From a checkpoint of a small transformer trained on Wikipedia.
Size: 11 layers, width 192, 3 heads of 64 (1 for keys and values), MLP 384 SwiGLU, vocabulary 2117, 4.37M parameters.
Architecture: RMSNorm before each block, normalized queries and keys.
Training: a variant of Adam for these matrices, 4720 steps.
Each number is 500 + 40 x the weight over its row's rms, rounded and kept within 0 to 999. Layers, rows and columns count from 0. Numbers have three digits each. The size before them is the row's rms in percent of the matrix's.

# layer 7 MLP up, 384x192, rms 0.12, rows 370-383, columns 0-63
104:490461479450429476456483562407494433475498498504596449483495484528454477485535466555590532571536466497489549527588566471489519465438533491501471483480478499464507507496551444488475424557520608
105:512465520580544473514522422526542505517499557463469414513523492494466456504582483496491424502517496490526493516473526467537570470516597499470574489516545544580479497494530470531518509454581505
106:474562442505501433480504527465552436568500493546502541545485411492488531476515431481567476435481515549484472508495574443546427497574468545403549571611456524545543482538572505494453488514518563
101:472524509389554525453500491456532556478439503494509642485533490513477464491440522528541443481454496474556545503549437459505429510541484508505429468512506545487502570490549515493479531530552493
101:526526472512521519487482512477504459501503478482548430505458462568528602479492507525562512480496490508495466502460489403475452387431482541476482501447530535552443474514531479526464558467590515
099:478422475518482495487460512428477483521488510510544464483520547557477520497456485487492524551509442494456480482552473524453513471485497475519537493487524506420539563474395509537543497471546450
101:533565522523483432428530510484516514490546539483483469493481553419486448516530507500487519593525454392551547470493471482474511514498427465429525474601501496404540504493485516505445476543510578
104:508478490522500529529513429503485461482493530450529503480523542449491425479490564502451490499460411533497401512597502564550513534414510512495519559495495492545519536524526550512549488606537514
102:545567522448543443506500525526558483486553490468477511506486487509522530479508457515508546492498512491459440503483491491542558554497573434499493456569489445427467536504419478498522479516501497
105:489469505549476506449481516508494419484475577484587497511488475536636533498506492511562541549438512426546526490557503466549522466454501500563527492559452462527500508500503368494502486575582462
113:481470476547498501492458469498499494438551525417517513554541471481476468489507514456428480472460506487530485447514534478547555494418460568574447591386507592481480426492464481593507468452548421
100:491487485495567494513493502457519527461503576442475463483436475432493510448549568566536474516492536478554542448464517466520437476497518520504499482483480496515463550508475567579595574430588511
104:520422448497491520552520466483501497518503512516466520446502561462494440482490526508562500630457439479509530473530464467449584494453435555457475446487476547485529519492468485529552479553477461
105:508472485431554511473551443526528470535531462457505527497521551531505466463549521475513497556519501483519525465523532537547441501556526419487490574503411517587489454544480421528430525475502449